Weights of a small transformer language model.
Size: 14 layers, width 96, 4 heads of 32, MLP 576 tanh GELU, vocabulary 8192, 3.86M parameters.
Architecture: LayerNorm before each block, learned positions, untied embeddings.
Each number is 128 + 32 x the weight over its row's rms, rounded and kept within 0 to 255. Layers, rows and columns count from 0. Numbers have three digits each. The size before them is the row's rms in percent of the matrix's.

# layer 10 attention value, 128x96, rms 0.288, rows 37-77, columns 0-95
074:103084059149101121126195111134092128119133164173178185141115111102114202103162133147148085087080127104135133165119107110115044135156156136183134138169131133119120141158140144193174136181096146121088085143155128126138074096118116136135137046085190149121132102136161097106156153098080144145
076:106147091147174136128097162063125112108145151049124136170082074133116113092139092161209139136108131124177158102116113164146129125151188108098054145170145152116150092147135176102118175150138136141060133116168164102158174130120112139146160178100110099083153130150142189135110189085112103164
078:112122180132118053138133159169118154067139102139144132116085124123121167088164090140103120115150158151085102154185104094124110149113122112195176129135147155187120146118100121141121091092109106150142114135105069123098120203107112140218144084068213143117129135130143152089129162051110153141
072:162162149136079088175103090177142160156143147142125166163099098161158112095140136145149148121180136067108193101145077122095115144150082132099083099114093173177130090125160114150143063127172196162086131132117175135139181120141044107160104115194153130125098164157118131100104134112106125176
066:122143117085161175152181095109154153182069081122164133186108152153078114137113134089116164115148171085133114104134161103126102159082109150174118089135137084140087057140090194150084068133138129131117132135166105103116122096179103110162055075125074153165130125082120086146101109117174135114
067:037143168124079169098118137155152102099141124099130132098153124076114131096125168158127112081133157129092156174156181170162176075127076130122100130145129085129181146128112128142150059123102155118129097150156107091153146138073096122184163096114073137113164154128140114072181203126155178101
067:146096134157113147148125130121161114093093095109118125132226126119139117079127140151096148092134131115135145130124137105161070117099081094208053111094188115120156142151121196152139147131129124144170125075142222162102108099135134138101111129127149156118144126110186146135104119131007144115
066:154092164175106098117119111149123174072097143156139124127110119193148149203085123078168096162145155035144116115144107077151153144135123114075176089029151123142136106141131112123134121160139119134102199146189108117147143087146170121119100156071097115144138159106162156105167126173125145152
064:134118119143155149105084111111097136093159145118142094132188117179066139192198127140110126163130101167178087132127165141080119137126114104195198141117156123081098128126104131115096129147105163076150119104090125105087089168150136091097057122102115178143129053085114141095169104061143097129
083:177066149188093153143129074065150089119064165155123123127068134196093131149120123162079143111104139074115218166154046079163160127128130157120138089117131122155124136128097119156129118124214173138183153134148116155099181155156094129127131109135137146130114145137161128117153111166137130130
070:158178076130144181073124116127131112143135129122090097133088143105119124109102155139100149103120128197123095149201162089144085150135149127155167116074233143148120129148106130126122105113173176130115132143175096140129113158153105079109188159167158099100183149055116103140059176116089114114
061:146163065174149142169117133085172118076132134178168171071173082119115177099097117139154092101163164108127141105129096179127125141130159065138123064085154073103105110138105140185161125092139118164105083151182134089116076123148094137102091121150165127098108108140192129105133152146155200143
073:133118061145094152164073140121161107152119112142102119152139143144051172082127096197145173094122113123136137130181097142088132072160125204080070126140156131125147111118126074159080157186096092070166159125105139123106100183132162088066110114136163128105170115161148141120144178130109155111
069:099212119153143036145136140142150131145139128106165096101097131129138081071137173182136183128166091169087130118153184118122096107124178144124111121127103142071101094164070145154125126105143101121122083102147128100141121060129064133203184133143122101075159129127148173141139170138094130160
070:142104093095139111167134149078090081136111161118085143155163098166128088114141153164136123128070092149159183184096097144105138132101142111117176090135117186128130093082116058150106117162147152202148086086139150114109192133145188131102120161111158113160068112160112120091134062082129140188
068:144142119118129120145086188125165109119112195081175144123158116061094111180165195129154191146175125090159081115099184148158113090103094111112111063142105112159128136110191085132111158096086122104162149141131099113135154190100058137138149125128158133138137146126110040132109155115151127085
070:174186134111083188114129119149067137133101144124146076140162160120185146118081127101161115105145081143018098131167135092192076155100158120155133188138122161122141140136113179108109158151162116107062134157111182121144157122086161140166070155142142135136087119146102099116133131119076106093
069:131116128108138133153110122116123030158109153054125111154149143109162113158129115089104174099057147098096112178187191112118056089179120083143101158173107121132101141101114098096118125142143159113104143106070128119147127122131098100106110121189154116144197092080126168073131088184155118136
070:107142108122108119140126105184157174068133172133067107147139117099076197082173174173065144165184114151150152152127125127138089213156091152130124135139112141105102113102136139113143128149155111097178143101088166091166115130125134165174152140057094144106145186155137081118147124089080109078
085:183148125099209108148137150138087093085159139160104102157091108125126133133158166133200179116122131111097102145142115189114152104165148154080135107166100093129107129093157108165123155101171128086135133074181085091069100131084183182170157111149111079128132146181084123098095146070144153148
069:091192117195133110166144141129133098126106096127112139122066070111176084112151149089171154125094114091099142173159103084170113085123152177136143138162114097137106096115142140140127115178155144156115086149077058171175158121179156112121163119106155239120112154115135123115132170138181098127
067:109159098138166104139125093104154178142100066146106138156113135201084111130122095101098089044136067084043083187155143148145092188126169109161131104137086137153146108138129129173126116082073117134150127136096147164167135119141144123100109142125145087106118107174100127054102117126162068134
067:157089173085123152119155122109130154084092136166107160088148123179098093123140118111092083083113105157143122138115111180111131161157133124127133053118188117172125180138130117179120122169159135161066151170179182122148150199197109095152119123136080070121062149102132107132118176089110120175
072:143113130155148031148131114112149127144154135146110118164093174086127124128182142148154154146157098131096117160205094073074155114165152129152158113166172153117132122144047063077134138116186119114092116153078142110139111131089165104114189109174219117144144142089166130112136123148133157150
080:118142089124076118134109113134148107084024090108087156150121167122100065146153169111139102113121139083131139149124064180150147134121113160135120136072093104127174124111070100150155127068169210143109103137138143124137146141129039103185137152154120135136094173154109135111165165196137146120
066:127102142097122113146135101177151051092168157156075114167133172140153135141125086125110140139161146090137168138144156103144114158101103090136162165064111116106158152148169133120122167212054146168129118125053208159088164139144205164079126138143126140137092143115112100126082178129136136138
071:112070137206118104094156182151081132137107172156151130149162104148119158117092094155154063156112113115200105157114133118132130186118121100180177109134204067129122148173156127108102119156115116115057177130159159100144140083162129121055104117138097130120124138163145161101081187150143120147
156:135137106086136197124153103116125082156100118153115130114157111100107126174095100134154113117118135114108142121134172135112177139113163143152134200147141047117121114160075130111118222139135126122051108118153101140041117176051130116071108108086116161153188109131087074120160140161159133131
165:097150136201125067147077162120082117159085103155152114143122103195132112153101118105104075074114113068112150107107061102121136118071148116103124138103105078179173125159179125087163169084092125084154172106131118137088150117126109123060141091123105146169126178123156162147140195154136146139
149:164102155104175097171151148043093146168119126160145095108130125189145145203147129124115090150119187148103131126152122080118118082215134173160143115143088126083144078117151127150132077095119157143100137135128107137119113177212150070080105098162120163139142115082138081156141090142133149099
158:130088113123099070095096093139150147162144106144205141130110168108127109110197085095149151111096145112100130139158069121153152129062121197098117141150140127101103117158063076121114142117173136087067175123140135129135089070143140124160147122098157091157124221121181122170159115186120144122
172:143167097082115109152128143122072109133091106164156107129154106164167129122029094154117117138098136225145086109167107154157050088105106185071127106137138145158110072148154147095131133117095123160131181176165130130108112164105091117143137165189127126127187163146114096142114121132075157143
157:041122191126168100091152136163115112126125090136111102085131149185113143152147092135173150171124116073073123091161132129156110095151110071135129083147132072127153121151135099113039144138129183165186099145115102184185105113175115175094126134123114070077158121130122169117136140158098128154
165:112104109173119094118159174210128132120128169113116163098109109150165131168146161156142121221157140188140086142104061163089152144088149102125142142134126098123128111160108177062148093138120150165063137140135143074216123097124071110141084161098100137109116103107137086106149114137147168165
159:178099134062087125194138104188121105148130151116116132061146108108167115122176135093152102074097157125199162126056158132117090129117095103213143178107098095126130059123149160157118123145155105154146125108120124105116147122156095188086089172163162149145094134147172146144139095103115129175
169:066101087128104086086158151107151122189201132169123115140108121134121130109225167136039112088132104139121090134130168108100114162111135148126163105156179133149074144154135081119154078149140152125141117121089064172132102151194134130134095062100132136133174127118139136117124127122060112172
162:078133144116146101110133181141151100106084161089105122096106047121142125111160149161185145126129152129102133180123132117086138126142147132141107123089077126160158125094145113180133176154126195157154140068199091127061080188184103137179138096120081102122160169129134121170067157097136126168
163:049098144122110116116142038127175131115124076131091132176125103196127093074136178160147090120149194163143167123128164156124184137101071144124108111122110168183182102118141114169114130088079136106154085125148073137120128133112062106149127179111110077116118084145111117131166159157146159121
159:104092134080124111113119172151100156085156128156122130139134096109117171116120137073213044156101153177155040112175158141092120120168162110109128106126136124156176106146136041119116089166143122131133117135164128068100134123067164155111128090104126117131061108105153130106149186127186145122
166:148124147173183156145130114182068103167159147116164135136132090114170114153213119133133111095111157157096063144091164088113145076107129159097110071135121116149106155141110173186108159101078135110134091123089158171165167136087085153156093119155069073132125126094161140133083115050137123147
166:171124114157138116087108161086063085096133143109084127121134119167091165095150117120107190082127148183076168143141087084122102073140149072140125122101160144113123147087076112112141150089204197115135133136171095184128125149091077125133116119203145158147103101125139121150139130172101203139
# layer 10 attention output (transposed), 128x96, rms 0.25, rows 37-76, columns 0-95
078:104148200105140144130161127132146146081081091090087135123089144155149101089116159100091119087116075199101090077155112149122169127130142161130108202075088135149127105136114104121136139132082146147158134134125144137117216122134138023157154185149149116207128160160079136125140121100137138127
078:169096159102068082106141125112152079109111121149140114106182159104060106155105141099063196110099194081143144107144101136081067089080209138137138113138129097143151097147162127082133162137060115128138081128164166119145134126169163117137120123105125146144175092090071125124157081128131093143
076:119179117083181130092176112119070140147122106099145162139149166114146140117090102112163158114094098127103174122122160113108131130103182135080111137024102157051142144096142089102090098130103086127104136141139087127107155069164087127090105146185067119169084134079088084113125134154169156147
078:109119187122089134065124118123139167137190148119122178173098104092108176161163171138162144085168107101154106107163110163150104126136104147160158192130152166104077132180071133103176132140063154118150178118166082108081152083111170139073117113157059122154175106129168121119158133113110136154
067:146097098121143105087147145145207141145153194096027156149131132155192096150138134185104101102140147124126093108162134107127126103131085115141090162168132130098122162129121127132124141045132082086104124148185097179131124143144115162137175135109127116143137215146116112172191187127168130095
063:171140131130181139124106192138094134185139122156121109090149195109100154122141172113141147153102075114097089098133135088061086144172108101165119064089162064119188072140088095138113139124170109130084180129086098125129163099167139170113171175162152130124145177167127119154154098117170099131
077:155136130128146125134123119117092101116119076149094145082092146116139155168061143095114128083144090161056099130118160131060168112160110180048089152159139111160109136130128086107143124088140145174081086142092123139112135112146083148130167109026150124153055134140121183156116106088074138146
067:123130096178113100153158119159171216131149137156114161105117091069199132143141152177109197126103167158154139114197154133180119149154097162197108086112124169131134142113121128110181157079129122146100113172108121096120132140128151176091134119186141121107120126128106102168046070105089120127
067:094172166179127147112127150135109026145102118155117098140170155127074120091169083131108083112130194112110136122193152094167185174140104149129117105141061168135141136087169150127126127121152107137141098193215123152161085163146114103117190144133116123106055132139106092140106137127131132135
078:119150153099116123068148170159159127112180164174105156118097182111203167121172093143112151136175094131153100084162192161183159139131098127157121184140205140081153131165128109096181120124098139128119131060111122061132124103141103143111126151173149133132107126096127151193077108090145167140
071:127148142081098106158190151154108144131106179123173154141173143115111153166142146080146107178130118127174158146149131112100127118127146165130161180215093166115111161159100064144169115154113078148150222164112139148097081081113087163122065142119128114111141184110075121116097168093160122108
070:125119168117068082115142187171122075094160092127107089176087162095133156055093175095097124090106094132068144140074143137121114065099141183148110185104120097085107127104108145175154177131175124121138115161119141114084157145093115100119171162141148142161130145124092113147052140141089105160
073:095146116131072155148178094139090105136117106153135162129134169160170158146127153105083166146089155119149086142103150158165151147193122154166089106145138201178094117157134168119067069133108135158094162109155156122169086086144136165077147134098143145216118150059143129112153150093122094180
067:191030191116094134112136141147107116126217118138157103141148138156103127173139136133123085102133118201119140083144147114123077133116175105138137148098088112162106171107156127134100132116145085161086150144133132162116099120153108071098029163091082169115110095076104128114126125136146072111
076:124159160109100150068125158162081104136075151132154096130129178138123146138119098163136153130138121111127039094154121175196170153150145154120083138103117071172145141145079143121153104118094114116156141070163106135142112121065148110076067130083142133173174076140157131131059136140070186109
075:137158104120124160122096148120115187165179136211050118111179161125111124138137144148149082192108127149081184080096124131126172092111171116127146098089082137130113133067116207141111143166127099126160131111138141158096115129174115194162136155107075125101098189136127144063087139112151124146
081:068107113122071107156075141068125147153076120114089093133145126140171165116160103079080118118118128137163179123121118118101114125143142157078162131143110147095148164084128080129103136158165139162063181154138079121100125112127151122128155080070100151059175068142179122208158101130146152088
066:147144106129113202126124136081125161119195107161149085126122087102128144138175086089157126131200086126159119054076137169100143130112127142140123123176103181178172122101136135081135164101136099174110103140178168121129063170145114136095182156108076115153117130197128131162168172104099140094
064:063133139185119165125111135074105095199124194183170103129152129149112158157088103106174121132083145127141130123187127180128126191145127105128099171115166162112127095135146084153122042137104127145141129125079146209088173103148164156170118156149156092131137111128139198130171116103158130137
087:118052111109084120131143156145081116140089091075151165172188173194118134086148113169104163153103147160129099073144115134106069136127127131179121093066146160106148115111079161097128156129086091174119101137117144149166126127168138171156107145087092125117113118081182087081069167167154150111
074:152117052092066154103124120132145152135161138116104083149135099144131176121128051160164142142175183182096143103094154095118087129132152122123155113122090118128190079113084140135142131127074105160158159101110109117145096108105124111123147092150162089208147100104078036162154101144186104122
073:111138130161104135129129140148093054108163202132153099132129061099156121127101141205112146172142151174149124162097122120150060087095136163131125161066151112059098151097170155143092129109154119169126129109166122124134119092102140170120165086124122194196109134186111145183172166148105149126
071:108184138147145090111169149069094065124128189111130174080078180140074124124104193132143125118106110132121109092164148106120167079096141158085074163120150115049130120153121146075129137169103154051151167120101078126084103130105145098119092092149149115090140091141117144153062147102117134131
073:123142124108044171135125078167107163131136128099225108150166089172139149132077137098115117128119117056132123085098142163078111165120138063127146125089129146188125201134126084176161114146104164124142075137144078116105094100118116092131117159098111103146097167137060093120128133154084158146
079:148116102186161156081182128133130138133173163181086114115095162106129216128109141139110120145144158101110131059163105136111100095103107114137142150113114110026156115130125095124097126169159091114101168116095131123086067113097176093086130153142137067142156129192138167098059093125114118161
064:117160105113158134148100077122153184119088139158152120125081097117062213076105101127172140095122135113182107168132139205156149083158146146097094101133165101105100113089128171122149158139118180177118150148108115148118121088119076163150160162104149079158081179150160102147123098070091133079
077:102203117157136155143173107124153178099147156091136140070162135126100113160157180107078157104068098149116173093149143119094125088115094192084101148165142098118155175108161152136134145108115157099202099122150144135155140151072137142142165168121184132098087124115145120203122068113188092132
155:120122168095174123111155197163107121122163105133123097102133106132130104038125133074118157138146140155101056111108113153117158116139195160141154023114141158106141140123158121066109121114155170165135117154121169095143160128142076115110072113072135117094108138179197107151125085107128134184
160:140131129100122079173118118104144112056165130127115105141093173110119156135156136149149109163129125234151099146150204149111110124172125104171054078175168202104106131128169168098112132141131106093164100104069157141135112091119101128152152119113129107177139079077128120139105102160179135073
151:141095155174046091110146111181214113115161104146138132146175090100133108086087132168162093143144134175167097149103108128190136133112076132125123130155137125090175173132140191181105092146153099108110083138170128139141142123142147184125105105140138032100084085150151142097156151118099121157
160:106180134077144190143172122193134185103171144185096129092098098113129113143140113143147141110103128183169091093131166184109116110182098109090140140132113158123115125080132164154116134133068094106154173198115107168035122148111083103111136181159138127150105157173135130115133123157111069095
166:151086132163098179077141121151192165047169151133072163099113134074128150138181214070125096168102097088107158137122134157078151182123129112127127116141121095103095154120140148143134122145142110115113042127143127114176101119095143128141185133103117169111111062161198145146149134128129139112
152:110143091105063162133110084116136110174166133174131139131140117113193116132106048096050078150107127093110110105141105178124090070111133194116113112147154140152128107114150195164129144096143100135125121131104136041138212147117161124141189106145137097176125134079079142121149113125167149125
161:133124135132213086135089052075157132081115138129187100137142137099096117087163155100121151086102101093137163060103100195193122109153082139117157134092155155122129106129121105099136107165142114125160160129096124114132153212145164134103189115151071156140131081160138124122110183179115105155
156:146150118192133117121171067085130107099137059156137165093105097153069132209128112156120186145172089147078088164138070106124177119149107089089071081076151136145154141129119166096158143092172161173115144161160101136153094099109159133095151092108124133129158158153107160119067111149114114118
159:144112108135156167178143109153126080088048089085147163129124118141218096123108161141129102131098122128179166094146133172199122093127106118159107110167054152146147124133137157109154165084139129130145156145178149102120172088159102122126090159136149143145108110136093146069190130108109113032
159:174122074178068098121155136129102151149114123152147113128185181223146184081154136134138150156086147178122145068106089118110123109169130150171161064162166109113125134115100132131137093109145100117097115157103114127159169094092187112114128147157147166193077152130133124075112113133069138079
158:156145122095163090073115141096106097123225186077176164163143172136103143146088129137163094148150089103170113067151111149089147124092151133126080127160120070121114177104095174125111145099207115149136130128065131117117117134156143106091107137178090188133110150099153150128137084079085124113
157:144130098157106140095148108076119112135129136101159136096165165154144046065108161096056100149178089140103112136111115146123186108105072106155189168169144160116160144168130144163111080110046141112136119162051132139110089115171144167118124187114118151138161156105128121143088143087146077151
155:120085136108020155135094120136159095172079128101083117135054160120067146120076175166183127095116106091116146103152104177158112115108132149128157093088162141137103146175176143117099083120162138145126173131090147153113126119173167109139129156162168175155175153168135191073140125151134138114
# layer 10 attention query, 128x96, rms 0.164, rows 64-95, columns 0-95
117:140098157063086134142172158154126068135110113086150117129166128070164077093164150090130145095178144115145135152137127142172127224137177121122095099091188153141122142201133166100064141089194130090129096101158202095094145093118150134134110178153131136127085128135146112115152113119112110110
128:098101149136125065107140118124152115159130130047093102161175163150098130103117117139181145132167147089066169131103132158098171145092113178233184153091149141142166162135168128075167170148138181142100109097123114105146131159122077157103137123108199124157129105128156157166107110126181121157
119:096148159113097109100091144141139152103173102165145148100072141108199122119083115147217078122109178112118155127126168122163135099139113066137083139089122089137187103129103141131098151134167134078150126133152164062070134141165150101179148172111134129193150190151124148162121180130158178148
126:152142138150114111163148114160103134178080162114126103175119148157103130077097157092164137115119142195126090131117152113184120106080144196070144136136171210134182135158072120141126098107150154132163102128152110160163152123130159112116125130188114204129050111190145118132101081159131185125
124:166172109160112116169122176097110118072143155101174151115105186150169166165177120181110155138128121202152138149140098188154170147170112152127130180110088133108102157128118168143137137111146103147139151054122179090128170185137119063156068136089120162065104130154150135121156071101115119134
119:115107106071129122120124112101134140130173089138168134101141194050119119151138110145137151115086147119143107113137068097067188143051093133095160136133146115094135101110095069137078107149087038140114120213133097123094081086091149143148140104110107130097103113139097162109156071169104114124
114:106129175122161165121122167153157093116100129148121158156161090121174127122075145187157121130128149112126147097125127112142202164126152204104121123158115103137108108090160138200059145115051149097183091138101101141148076144172164147155159139213084124102152155188113100157120160152129124093
126:151142096196154085121105112180208138113104134167121173134150099116092144137110147128107126164161085070147143129117142089154141176077162126161208155078136179114134144092108157124104118095116167174131129122129107106091132117072144170133139146149175161075110133103091174153167154109078049151
107:127127139100164097101117128069142150107132125126125140120126133098115140087201173070133147118140127142106056135156124155075159178146146083166116152132194151124119125036141141169172095115124149127122049184158109133056119106154118124111070148138142115107172174120144145108056139156078115086
115:118151147099141158100074094124121135189143142121183165096119159121080102105070145162070107115102177170091111182132141120184148071127165128165132140129126118125202171118162144151058127076084135088149143133107114170115125109098106139087129177069151120076146074111090095114149112173162154105
114:116071128126127149139060109108111151149115142089097127182129120068144060051104170124135128109138120137143195164125137103083086150175133183089181165091109091094153087170138100120107143098158098090066147094095135125154182169131086171091150149153130143159135133107113101162137131178077090126
126:148098185130146145145156101140144140144182141165170110136088115086115105163172176108166075116075162140139132141133095108124059131126080150139128105108058099163064137080071128109166125098104168158120112114036155129149121146132097181150099126202136083106100139098124120167151066110141122139
107:124157135057140143159154112141104093165139159139171170143110088102180171113122169120150129055168134137139152169100124109053150130058145090154137115151139150143135079106114090116171088091164064095153192116203141141112109135138152180121156160154177103105148117096129104107132162055145123137
107:145107134087157153132112136145152162140171143103138138158138140160104118130185152117159117124125081156150114035120070044153114121147107183124124193141099093130194164187158109170115137115142213142161128131110132131166138110192142106154117133107145125173061105146116180147149125169146078171
115:139172112092128122068182131132122100104107100112089207083131117084161138128085137126103112118086052110113104129162133112122058125160148183182098102105175115155146168138088079061128146177149154108104096154118110137091097098186161128156131188115110100074165086127089098122156130150108124101
126:110117123117133134195167127139103118093150118102141145116112125119082125107112158148125117155148139128165197069146194120102049155111142134099128148142125107186092094099142153077139156136121182164112127130157083149159126153109093042118132140082080163103106149124119158089205163096216166102
106:101116097127054117153112158161112101153112144109135153073162137139085093134149195172082164114135121123160135110124199095161167068175120129094191168106088096167082143114180121145086131154140075127149146147097136112155124135113129176118166125103114153110123137098083131146150088160052186190
120:100109140092129162089199121098126088109084138139082182172168145130145109124072139135131120107116138135119164114157131158107159161103072084159124131125156146133106146083115215134155124103120174167039175161153113135107167156144143137079143170149092125127132091176118178221095079119123132124
114:140059148094144136103125118111185122211137108144134141131131156089162123111151102124098159168137106142150104173157169129152125173138083143110151179197121117167117116148091126124109184076110135161160091178172148170163159146113132128075127137165169203138199093144099082123111154192142144167
122:134121144133124129168141091115145159108151164201115145122112126108141112094112126108137106057142146113119116134179143115181170155145173172135168157102073105104138072189144095123217089177117127068049136118176131105101096138151105162152137125101159127142075160104178081117133151172193130108
107:123159194123118164106086163125112113118150171128113110132185197162119165143143062134144094168131138140094166158150171138150139176180166148159084132169178146169090124119120118177174118144137155171187129153130113162145179169141154169091178131095107123084124101152147089082184137187113083134
124:173185175091111098112128089120140113117108156136082117158079120180166160126144131139152137135135176088127140148188134127138042144157100114068164135131102132145104076140139168134121118155158155073128083194161066133164123212127128109176150147116148104144126112072109080187085126121143100088
130:137101075121122111145157154133081151170130145082115130096123054112146131159044140101110141126081115165095148106178168134128082115078138142114153109081163096082181132081152059101151162109116101149173148143137169038142098117102097109133121127179117120096168129128151111069078146164119082124
132:158160145151077102133170129154182107151113140118131200171126152179137072130141072128151100115109168152145151142085070136106100094116090149123095108130118139127117085091159044071080090056169138123122155134139091120104113150150078081147126102119111170125118083086136095079130138188093126180
131:194148137098131086164081121146089163150146131120084132127103132069140098173099118115135062160084144105138149153121163141141126114191147140120114097129128197122069107142192152101118129171078077166112159204112157143110130164184164077072139160144118148132172142102123153153131136158084070099
113:151207174072157139109076112189146164132090128124088082135117129117141125166154168162126169142129133130148148139153162164146114145098144144152144146086098152128118120088090116101033113166158147146136211134176155075078086088130139140110165146129129199090163139073099134141148101129146151178
113:127194135161167102145099137132094054080088155174129102088149150101172102108105090104110142168130133190180106095129075129055084144165169113108102150127125080138140097133125126123159104145177093120120185164170129138160127138152146150041151102148153162088120149135116135174185159122098114082
121:093135132093145075170184131147173079103180062126150136179137126164104178130117081115115153119131132146125110104159181137193116128089135066117166131131108135115153141204118126116103093119169171151158197197111126111147110123085081093192164142136135165066140170147120111126139134123157154080
120:152105136147144172118199093147083145131144101121109101104139113153141137178039144081121188140131164105103114138049099150114127089106108074126138170186117051133136144104189165061114095108121176080105124155123156130103136076139138149088099143145126177104116172150179155126107144096130115094
125:141134188081111151165124129074140088130100143190149132153125154123108138133075163168095097150210110064087102155124133134123101183147122144137214135172124171135185103089094129157154129093130053077128118151125105057140120140105115107169066134067111150139124089142112116129137149097147118142
121:135106130096090108163123095101145095136101153181129087062095103099148087134157101144147111151167165113119156081094157128163132142118083088107117181121137106100165105139124132115049138124093136163131155084077037067103196133152149141092115167154137176071076102152133157163085125113114084143
118:123111108049106092117119141137100083110110170155163118082127130138134053136063167105149169105118083126123139176115133075070143128074143127144140205086114087119063173166102138142140089193120129172164109126115186148137142153146146078133133085108114130141200131151085136138097097136115087116
# layer 10 attention key, 128x96, rms 0.175, rows 64-95, columns 0-95
124:117131177072105106155088134179151128131104106072136114104044080148129139116130133156116187125137156099135104120143108067101120104146126112130126121136226163121126174164199131147135081074114134133083086130219165149107152141121097154099120102141095173141130120178143114144201128132152109092
133:156114197139195105159148103153113081087170101097151128167123190137172133093118128105084157127171107125101089134094131168131151135121125188102160109124186127115114114064156118133134166180128114214121121169112108068099137122144121164116174123124138124192086151084097093159118134148107210136
120:120125109121144159125080108123132156158192130138094155121127175145118157141169090203188138120122117144118091131101172083135106175074155146175077166086187130129118164107133194087116054117132138094198115156096151088105115163129137127094147128148115143180097147140047069136090113145121141152
128:116173145134094154111145064152102158085149224106162102130106131109083131108103180089148156168127093131134136133171134135188125191102099086136164146147135140125131136182105083142131132156098095119137154048128133136129128081168117124065121087121057140121174117115155093168121094142100210144
128:140141151116105100097075104135102095144093053141107174166087172101116120169166146107150104092111181142086100021124107136111164186158127108103157148131114110130139161160152174090144151161135110163116099077117120154169076157107145111109117121132137133100163099227167126095084118169131163118
114:114127174122136118150166167122104073145142165129117174080196146124101072150160110176114147123112174110167121109133116112109118126149135076122179105115101202171183171110131155133186171092096083108119172156125105169112125086141113073108101150128079113079128169083105097046152150176136134108
124:153110088116093138104146163113092148107162212087141156164205154150192102124124151157126099179124133072144115070154120087126126127098144145158112131121133146109097157085099123103141117132130136086138103098039104102131112115132121113114167133167143153119176122183187052117206165151152095161
126:123084150154192113128089096111117051099088163159214125136126087143092116122097094160117103118143165097144121164122184105160136118124099138137093129197113121097143205078106106089116109176155113225071112111156123122145073099126129165153154118148137135118099109123140100094143120104065122100
118:110146176125083126125122060093136143094065173101194137147117144165128133117135169162151125095066113121169131092121144114110134126134189148113125134172147122065173144095129133082182174159135144114171151246148141153146182109095142141144072133107120123097128149114099180076104148151095109119
120:133145152093106167129100128110166140150164177135095143087156123115153028098080100159117147148140146130120137148112079198161116092113191136127152082130105123186086118159158178143157159082148199155121108119125074085143053117105151116106107063119101173133088154089167133116107090127112128143
119:147096174130122150178106185154098231118143088097081151154129117124145089089138095142131117121155089097108147176123147073061114092103140109136145123144098099148161159201136091146092131109126128178040101179131109093126141153158156141162102135136119124071174124119132116153180080149088147155
122:132152190140099174122164183117145123108149117117171129121103120118062093119135149161156105086142121139083085169143132173090146117081094112111085119119081101111113092115115142118151098146138118111096138058096135129113135125141140096113135144202206162108166104096070190178112179226132105123
123:134082121138116176196159150131119060096119102111160163152072146132187169143132160194159118146157173103086149145109066134161080077118077127199108124053139123116143107148086100120111096114108127120135175145170116174140133134127137155081116132095100151113114156127078143074097155136086072110
113:148146208160135117088134101124143128133149204105119101134165113130075111125116134117092098128145080152113062111179083144131100092131090082136168186116108123186139186169100152174089149135146103150108136172125110120083135099117118053119149115193135099210134169170075147134124128111144125168
127:123130169168115130108102107091147066151125160151157179074147114096140184132138146118079154151087126127118142120115140087128151102115185131188108120102090130211109061182180106096091102156119122091093113150167142112118200100146125127200154104121126159126115070172126140119112105098181180088
129:202074087135218131139120132184144159087171083137182113035150129128124108156110161149171119107064071101090140142155130090150081142157059086122146113143126138184109154127119154120101139105157143107131128090137117113123172169127096133186165112088124143134108083109137142136111141163160157157
118:123130099145112123168125182137056120124167129098152128111117176179120086165127138122125118114129203057172102131150124094130090154106155117106132148169059130192119179136082110160122139112099136151090113099126159065103071155122146173120124173118138157163120099189129205125110139114072161072
129:121174164147110127153136210128162106070144147128146194076094130096163132135135223119101128128121093099106129144183177091123168120131095166160087107185144115103171153097133108080108145091118112131139126168131097128150179148110099111050183108120157109132114136110186140137069066133153143126
116:136102117082089137117137174119134148093161138147096072141115093119190096094174100114117144105174096081149124142120127098130082091089191177108142137184093132099154203101090154103166169111116107184175177107154142122122159113130094083108173113113075109143126050113135150098089173150165147099
126:135120174124197119187138159147084159112157167154095114185130126109098060133127114131083118091126092078115117115129123135147189070127120066130088146069144166127137055160105116081111118139089172118136108158175129102149126158128092192176079139078133111129144127179084110147100156158081132158
113:146145086122111108141154134135185115082130106110101138159127152143131047185148130076122156146144160133112138127071122097121101100130190178176136087215172117161141074095156140211057159152164131089136162091076116089176171133132089127132124127152143136130115130147121094115109180123083104119
128:093184091149129124076109159126125135131121181125133125204186107069197139148132153112107108116109149115143170224149153125097060124111068126102139156143148111064115079146158167157084093128128152110150095137144107105125153114099156147182120097114130160149093097076102138172109127204134138128
128:152118137148062172155129099114131159143154104146172054115187055134111188118159150088163142152101137101094156135133122160118125132080199145118138171100112137152163137138149079130196168138142097123135102174105142112158104182191138095149170135086088098062113092153120100111157136125073118165
128:135145101115114087162177123119127112139126156125131170179104132088111175110114053097157094164189104108130098150119116116171160133102116129148158167113110102186102145106178119155107141125153111116086074106092155174114180153098119106126127106133081093096074135074101156106070156180039197118
134:151128082118110104144087149132136149072101120133050131124151149153047128145124170123153128117157173184101152223123149082092126122047159116099121103147083110132115116107154156087056199120148091125139077164144173182128124113183113138123111097115099135162125111141128093107147159157129083122
128:147134132129184150128044094074110098115139097145117158153170033118140180108131123164118135138161199111145095139150127150091104153078141124121143052137087128141066136131134134102071093103144115182145146066164133099134115083177079148086125143104110122118098146134087157161119152195101118120
120:111129086201169162101136070130146165085131148185170126133113110081139102161161100120163133095156154150099160127059179085101094143151141121135144096153121126198145098127183076120110104095161133135167174128183153159154143135099135072123119150115156073099150138188126096205162135158123097115
122:107121143145195138161111139147151130158166127104176129170160056122128187147148141084096138119060064103171136218120132155146149105154101084118115118098133114123144113134138183137168118120131145131123143109104099107144064182111106071101195185083101184143105133168159103159105147101109149082
129:118159120122131121100177144097149117156147108084125137058078049173160136140114152119120152110167152128121092181079161117186127151148084175060095170105100160097118118121091089092154112116145183109122121201100137157123127131097152160085098097091148111068108111178142109181128166112153138184
128:161097144151122109107096137093147024145146128103103116170112134079185024129105142152119086196105138136088121159134160094107088133102103120164127176126153135070151105154125151165166103128169132076162126127149141118163071125129099145143119116105074122086139137135167207117156101118144182136
132:099175140164102105148101140111150133135162137115087113135122097075091116120130120138144090064127171141151092186164117100147129124116054160094134167169228074162110203145147111110145169139156112152151158112116115074106110135173147103128152112173102162052125128121085067173124106100127097097
124:098136133152132109179114158151088078113122091107137113086174108147134125140128130057133129180152170110098131148107152087133153194129129116095160139101112102166115170127113122186142090167094142070180148211192129125115134124112108055135115068154191113185139091129094120098140046122121121122